Weights of a small transformer language model: 12 layers.
Each number is 500 + 40 x the weight over its row's rms, rounded and kept within 0 to 999. Layers, rows and columns count from 0. Numbers have three digits each. The size before them is the row's rms in percent of the matrix's.

# o: layer 7 attention output (transposed), 384x384, rms 0.0517, rows 343-383, columns 144-191
# v: layer 7 attention value, 384x384, rms 0.0502, rows 344-383, columns 144-191
# up: layer 7 MLP up, 2304x384, rms 0.0558, rows 0-19, columns 144-191
# down: layer 7 MLP down (transposed), 2304x384, rms 0.0494, rows 0-18, columns 144-191
o343 106:569498534497458518497442570435550515485524457394549530488501487474480450472408479402528443482574415475503521548552578508542481435488547444484482
v344 100:539475473563410486491467537587504504507429477501491472447453488470489541472421614528541511524507457478464517471536469507507513527496590421452429
o344 112:502493531502436526488447522546460578508450496499494504479545531456487561484500559565538469494544461517487586433536478501543483541436551477457472
v345 100:479480452506507520519565463368552475486522432467502432526451521477536503463516537495547487587488518506509511555537458545472505484503424587504561
o345 109:458472470468546513517497519412575475492515508456515467500378528473506489492462518483555458553502562554520470584501449517512518512557439506478520
v346 102:524449510486491463488503557622478583546499518519489504530519482502500475534502423475508459477510481487493519482459533509356487477479532450428516
o346 109:537452504511454477486516524535493583563463449524455493516553500468510541475486459503507450503529465523505498469487588467410525519508537412466479
v347 094:461483520582475489538530623488498477478540500523538529545480444537574498519440521493578535439436557501551596458537481484492538451497499543461536
o347 102:478493554526546516481484579419498566464614533474555511500479477464571472536491507490589487502390505481513547484499508518432534465492540495458516
v348 101:536477541546437489409551469594538493495499475487533425505569455462466534489513453494505493506503545501425468551513416552510540483472450508539498
o348 108:495498534495500503469550470478471519490479455497550458494501447493474549519524484594488494614478539491465451450548457502519500501502440501516521
v349 103:486540511500543514525529471505507476469489463501521554494585458495470601604450451469485490446504478545480577489460546455513450501491471554483560
o349 115:536526465588480477496579441482505511517555430542534541502562451587546646537517504439499533533468469538515503468475498516482474485535516545493488
v350 096:485435510485464484537583514428500475376561491505486458553480463524555500542510462471591504528535511471453505552500513489622518521512611565596525
o350 104:480455494532507476494577489459443458472503550495492522574473424543503523513495500476568455472499577512502487589421508478584497513497513524572485
v351 112:503500486521524518521514512510488524593423462474500470457511550519498542485399573522500538517414488547444508475530481596414531510462439495473479
o351 118:458468489509511543539440446540509537540492515470452507486510590452529561438452539528510503460500522516470540442456519514433477474449516425455531
v352 105:510524471502509461516418487499566497504523533470518552506531545566482536484548568496510497455516498543472479520505506393528511479489533481396480
o352 098:512574498530523528485416490475493578483539553430474509520528551535457528525521557488486500510467404502493516522523491432561514477542503489443416
v353 093:516531460550472472496489462484407403449520513470491472515531474537481472498541433484524493513552499506442503575443505470502538460482556466489581
o353 099:491487542524513482515483478489485458525489499504503493507563469479433568491485528479503452519513512577467470611486519467514543490495546494537506
v354 106:519527523508426530437535506571540494531441532567454498468504551520482504430428446501484510494523508424472406459528445519482498504516531537535443
o354 114:544545522535498516436539477521450472552366478512410514508491560496468515440479492539472503499582507440489524447448478548497476478469470489512522
v355 102:538485471449481489510459525510535501516536590480476545516593490478516461554529460502504518535498460479495444510462501502557487523504526516505468
o355 115:457497470460511487522444472488468500537455515543498578503558465573473497536467494517474466452524515480510462509450515493590511470488542404530485
v356 103:502456543533491478521509534513388475499470529438512498597540499487354457525558481479494503528495497478487516526403512506466510513512615451507542
o356 115:485388525511424517548496512506477488471491498487540467530543458425449526473473486441444498477502524476520474507489492514461540567445588490532487
v357 097:468495471458543460489486527517524536445504547533500530471551516499542523460588411509505501443528433488477462465439528475405454481474490479485465
o357 098:521507461475454464449449477528426486501482499522438601481507486496478497444587499554551490495458483448457506434490566519508484482497480448466453
v358 099:522517461492552529506534456472456490501443497489506541547469475515451477445531476518443491526558495573547509503452474514455492529548490607598516
o358 107:499523480471547466523512522483522499495420520401505542574468456525516514477521518512512539478500510502472461499412458510473503478581508594568488
v359 102:496446478461489468569548614479541503463538528521519500484509485518459556464550388506474493498551495560539472470457520507415445498470499480476476
o359 108:569443395513433502568532529483463508486513477472522475506522524491531579490512503504485449484547494513500587500484560484456461496467488531434471
v360 099:465528503502511507517495500514439527517482463531499539530453454501569502507479447499546501493542544499541564475566431492451550528543494562483512
o360 110:515503546522483534444478483500463492475485477491504515476437544558567453515511461521580492522500500436509471437453443520468493503538447567506520
v361 114:449488472373512515502532466536560517524469467535485468507500536511541526486515469515497461580457495494530513579532489496476565500529592510538512
o361 130:497522521492442425543520474512470473483507520548438538507509482477576504501535497513513523578489513509460496504569485527525541468496552582504525
v362 093:499470495559424420616503481557451537515514557571519589524451448446470468566482458505464513484488500455489511444477486584419495512584512519515505
o362 100:524465481514433448531549504533493577536524464577558504535508462483480507556486449526472466493488437484527523407443563553509517534610499517523549
v363 100:516455471437654456487505503369466541445472475474467465539486462476460497526613463492541548532497502500481510487478545452442520524533463518536522
o363 111:473470478446562454505468482508542465486443524447467498531473441552467472409541518412511544472493617529431497499480572455474516461511515464517458
v364 104:491515512503550457481505529539499551418501510548472498500497545516499497413515389500561496515524470508476555564510486462437568482528482503463506
o364 092:523492492517520481455445475548502490463483522484484547489517572476422459456511420467551493602470486500457539465501528497526489434537462477495496
v365 094:569449491537525468536575458419491464411472551557524459533477518518401499576474495483551507427525469476462468488438545494604495531511586492581473
o365 105:576475479522537445522605488524521485540420495534481556561440480579386542532507434477530496477505501560507519510453530527578497495565577468545493
v366 101:524450502556507573545532493508479518536586420446551461479509439521543482468540496498497498499535553492500501571476506518434475479521424535613464
o366 109:526461486556496560577515531504495566455551473464575446457415481440506468520477520564498446536555533549527448484494438515459429571516414527546483
v367 113:499503588493447459524491472523502515478533479541492497524534529507394491472559595489558436538447532533491503455502462423463538495492506515498500
o367 124:539546503475476487501447492461537512435460484539473470501506489512443578512551590517552551549423506469503484410473490446479576522484454569534533
v368 109:460515558512494437560459516445580491528532416522514523467490505464567421454427407519544536524463499452536515447498508492475539503453558444496476
o368 117:546520549494488526538542520424569475516521482531531492563556467452587429484475454485555527540508456446510538541533552474457498516429518513473499
v369 106:544540460479490497503486401505493536508488511489468429487477483507420514449477614498528467490417428557513484506504464544520519529487556480481472
o369 095:476490477501545527505479473522497575509485527445483433502519474617491529575513563510508513462425462508500463496508437445514529493467543479483496
v370 093:497501498575503482493517531500503524592483508476548600574559492516512470559537476497523500534439469435506482530512566508432466460511509511436438
o370 105:550540477500482544471502499506525561521476492523490538513527506508502462537522458520513475497417454423546468505529540524458497504574494431432462
v371 104:489494516504489531405566426549468493450503492580477488471492541525485480487422517488505524541421481380454488576454440506439476504542559550490517
o371 118:447505475462561505417551469551477531507555550506518510461474479522451492465491478451465510669469577475468468478451499521515514516502524528488540
v372 104:474568479435499530525519443482493494532508457450466525497561489588611485495474482484506446454493444467528548462478561535416491502506450481537471
o372 102:476520513518509545505515505527538534509499523484469448432535509550577494545479541439541495436476395462520427489498553491419510540514499478521510
v373 107:460541523477556479505525469517464492493530475478496528535526547470411456451559492508484501553476493477482548533462544461468429489475486466537543
o373 108:513492537520451493487422435533497488451484533509440560482497549468475488431489481493455530576507538508458542443449540523506519536516482445513533
v374 104:515513460525374495515460467527527447537479476491460466547343526514480498503412541494495499432500540486469466519519505617482562548541536493375509
o374 111:499468511498401549508479473476479527536538411468458449510434525508461505453506547499500508454476472439498497505515494541518521528438535476398541
v375 103:496515508509434550426462465546535506458461482558518444496521455556502484481486488510516447456484531450493474446485508438473546505518486547522478
o375 109:553554571512527553457498513504532499497445468493492491549505387526511445476551500525564502508508479496491457430510505508513517528502436513501508
v376 108:534432468544464440516498453469490539472516517477500510548527505528513506541589527504489546451516511587439508446469491589515498507486439425510482
o376 121:439483487493506459559419492530511520490511542527493495519458493492476519470513565490473536417522535568470475478493526510527527512519510448537505
v377 109:432526467499564523462470530452492485545496493488501492555519434490500477526522413521530522501516442445518516530466605457533447509498515540516489
o377 122:445524543446519526512457498495488426552446449488480563586510497466490467495462456527541498422529496459510548552498521533534449474507482424518459
v378 098:547499501533512487497506447395491535562536455486539508515541517479501502505586503521514491536481522526449515529519471470539491482538437520512459
o378 107:520534483505523501427489525488540506467532524485471508528475505508502434494554518534520527527497540504498512517511485481555506500536453490514501
v379 104:407525574497458488447441441584504488465505462541549574467507507491544552405474495504505465531507450505513491449467526526588530498451537476482553
o379 110:543503559539503485492450459509477574466527568534554584493577499495546473497562553479468454569497479504506557479531570539577546519424458515500598
v380 108:493467545550560515528439532494568479559471536533542536523500475461483489579681410515453507475512505482546512541536544422550458489504467518501561
o380 112:490495516545495420447492509488586496497498499545508566551487479491494465518536363504479480448492540490553518543539525521511417456538477485507451
v381 109:532529500499501539427501513549453443481449613477525490520529523523403499444539529519503507492527479522460476460523468472540444512551554466509485
o381 118:575494492485437530442444482492396478458437560517535541489502556528426516420502525546475565490482472422477496379504436540538443469474496519453462
v382 110:464516527507484477551446484458464471479543507497511566545502449485488493555550425494515533492527540464518585488547542545511484514477394541472552
o382 120:452477516568458548518448484476493460518538434567499540492504478497540551463517448438496548470505513459466458494540536501485510523505468521499504
v383 107:535447475527497470552485478460454422442544501469505497521528521533395522530517501494611483456547531503510519463440477442485520479525646571462520
o383 111:547458376462552505536525542490529424454483523473530491571517465482409540526430508476591482463517501432566454481411510413463519507541562591468464
up0 102:548555454469496435427499447519494467514545504525541497459473495523553512459520487498613491530513510547496515557482546489475474521415432556511537
down0 091:475495448527426443536498497493445517447517504512500497486534505557498496448508514595520524466484488497553570570550552491470494481470493495539496
up1 109:519512542478586467486543491524502467463497498528523499461516481479536532485444552501532513561525611516420603455528485462411452498528481494566500
down1 102:521452593419529526492525480487570493486505427502514545556562503529521509481516502660496540616555508515506492460465408508484514464515577510594452
up2 097:541494525521503561420519533537526589489476577516482456561560503488493503454471490476549572514416475452490497487565511487534453501474510497561451
down2 098:488467520527389521508522531505505483477505374483478499535436527452482456527458487597554446492509493555469526469457566533526513539487445515495566
up3 099:541496505467515504479498490455432484474384511466486498472483486534426430487489516497506507532541463451511471469422470504543487622482546505434543
down3 104:546502514477484484500524515545487481580489449515493516518486513554529461471472436593507462405525518533534545503509518597479450428515504433476470
up4 100:487470500459473539519455468466489571467480535450506487511539494522497470460516488492517494470493496509450541504527526506496468567488504624510550
down4 099:446438452526507496453550424473532522493473516518487518550494502485496493563490491575543455449503443514499469502425525499527498499502482520554543
up5 092:516442503516549452521511523523414538492431505514537514443611486523575492583563519444435529454538491461514547487442545425479505479513531503476568
down5 095:438555516541552467476576493500554479461511570462544508511505578469538538532531519452551561474502559585536538492472527487503475483513461467520482
up6 119:457553444581501499484548524511506499461444504571528565511542393524525462433504524492469488506473561517486523528451623555500430516517469586508480
down6 117:537517538456550490500483471459563588417510559509471524541424498583523467486498493510417477495452448515504526566538499495439505488554519457528520
up7 098:470496432520485521476553466457476510582534504522523408440504472511516523576506488465490488480454545534494553541548501569528550500444498484562572
down7 101:547545494470459495498521594528575606547544502465504581594542545475364449423545438482531489551454426537441532499476494494524523472510506493475423
up8 112:576505533459540488475459481523537493542459546523494492510575487425486500496573525493472578555463462493476521475510534494508536553446500493494486
down8 113:476481480463495522519547461535511506474483527529507490561457513529479461413479462534535523494459501513512574459512534534497461450495497419470502
up9 094:469535441445498485467498496533507548452517520544472481508468496553444482494524550496509475531552555545459482489503508473512558549515482425497506
down9 092:458508434427517527539492484586470505520574488542453551497421541509464451495489437540436483496475488563436524501529455471510487539567476529478433
up10 084:520500479441547406519494535499540552540494518497496491500486486520504487586532526414478545465488532525489469477482452433522524534505521504424503
down10 084:539521537530562552448449508488427452493493465509482524464482585497515456466468517517480463429451447498511446505453550534506494520453538512516524
up11 099:525540420443498515502409509480485585578508520524469513527511518496541488480487473474483471517510482561504604494507596565488492496527512449517564
down11 099:507516548496526520458492385513498504406456434542528464509516511533421532477591556497493544521455573444508471496537408496514492534394500490459479
up12 105:540568463501467496462503501468520508539504556489579489462473425524408541474497574485449550513469495527493513613516520481565458502521533480477492
down12 103:474499465474427592512527458505416497505567454429444493466567474527535504522512544540475534405579545427511540460514573510541565462440429461548490
up13 103:578494522556500480465424501443542467556465514580567495517468472469504526495483555485499628546485488531489545466495495517495494520491451504543507
down13 104:438494502515525514526461615510438513557512464458485481505454538484497525456537468489473467528485541595478553501481518530550477514536498479443448
up14 102:501468518512470583510529503473501479486461434478571505527499520517463517505517512486589494501590481513511503456473504450445519538450564502464465
down14 096:525580520485548522541512530576490496511474502484498488402555508494484539467444513594519489499449450518564538530515510480517547504410554457471514
up15 104:525495444538506474476583496503513455561499537445499514479517464578611536495500472500528492517523482470477516531454529445488516580478524570502546
down15 105:418474509516539521543501534474498579442510478482517485489462490477521466461582478484494477485489559477489514508533511494513482511484531506495486
up16 091:521580458499430504500516548471541486489541455528501522513555544459527502522492537491531512459492501466463534493480522477394562532511526495463418
down16 092:516553460535569556530496491475411517508564451491489505601435551587475494519503476490492518562516495534525553556431513478493494522525516561492522
up17 101:471497513524507490453524531451504530440398559509518482554522454503493441537512540429577501571391529429523490542494472612473514499489470506571534
down17 104:451542511452477570486501543448487493468548530534510457490461484588565469543521475519461561460520503527542481533541572464442424519508477507509507
up18 099:527499496506593458473503423484491512489531476481544539483454482496479532548436588481613497541513512469420520532580459389508442527534463475491588
down18 098:442543517538537481557565545464499498539506451528561535528436495517449450438492494560420504522501481475455570485587532495477470589518444518486453
up19 115:468522428523540526481455493462495427504521550508525504519435495500519444567542527487515541559464512472477513504505437509433495508409546500553547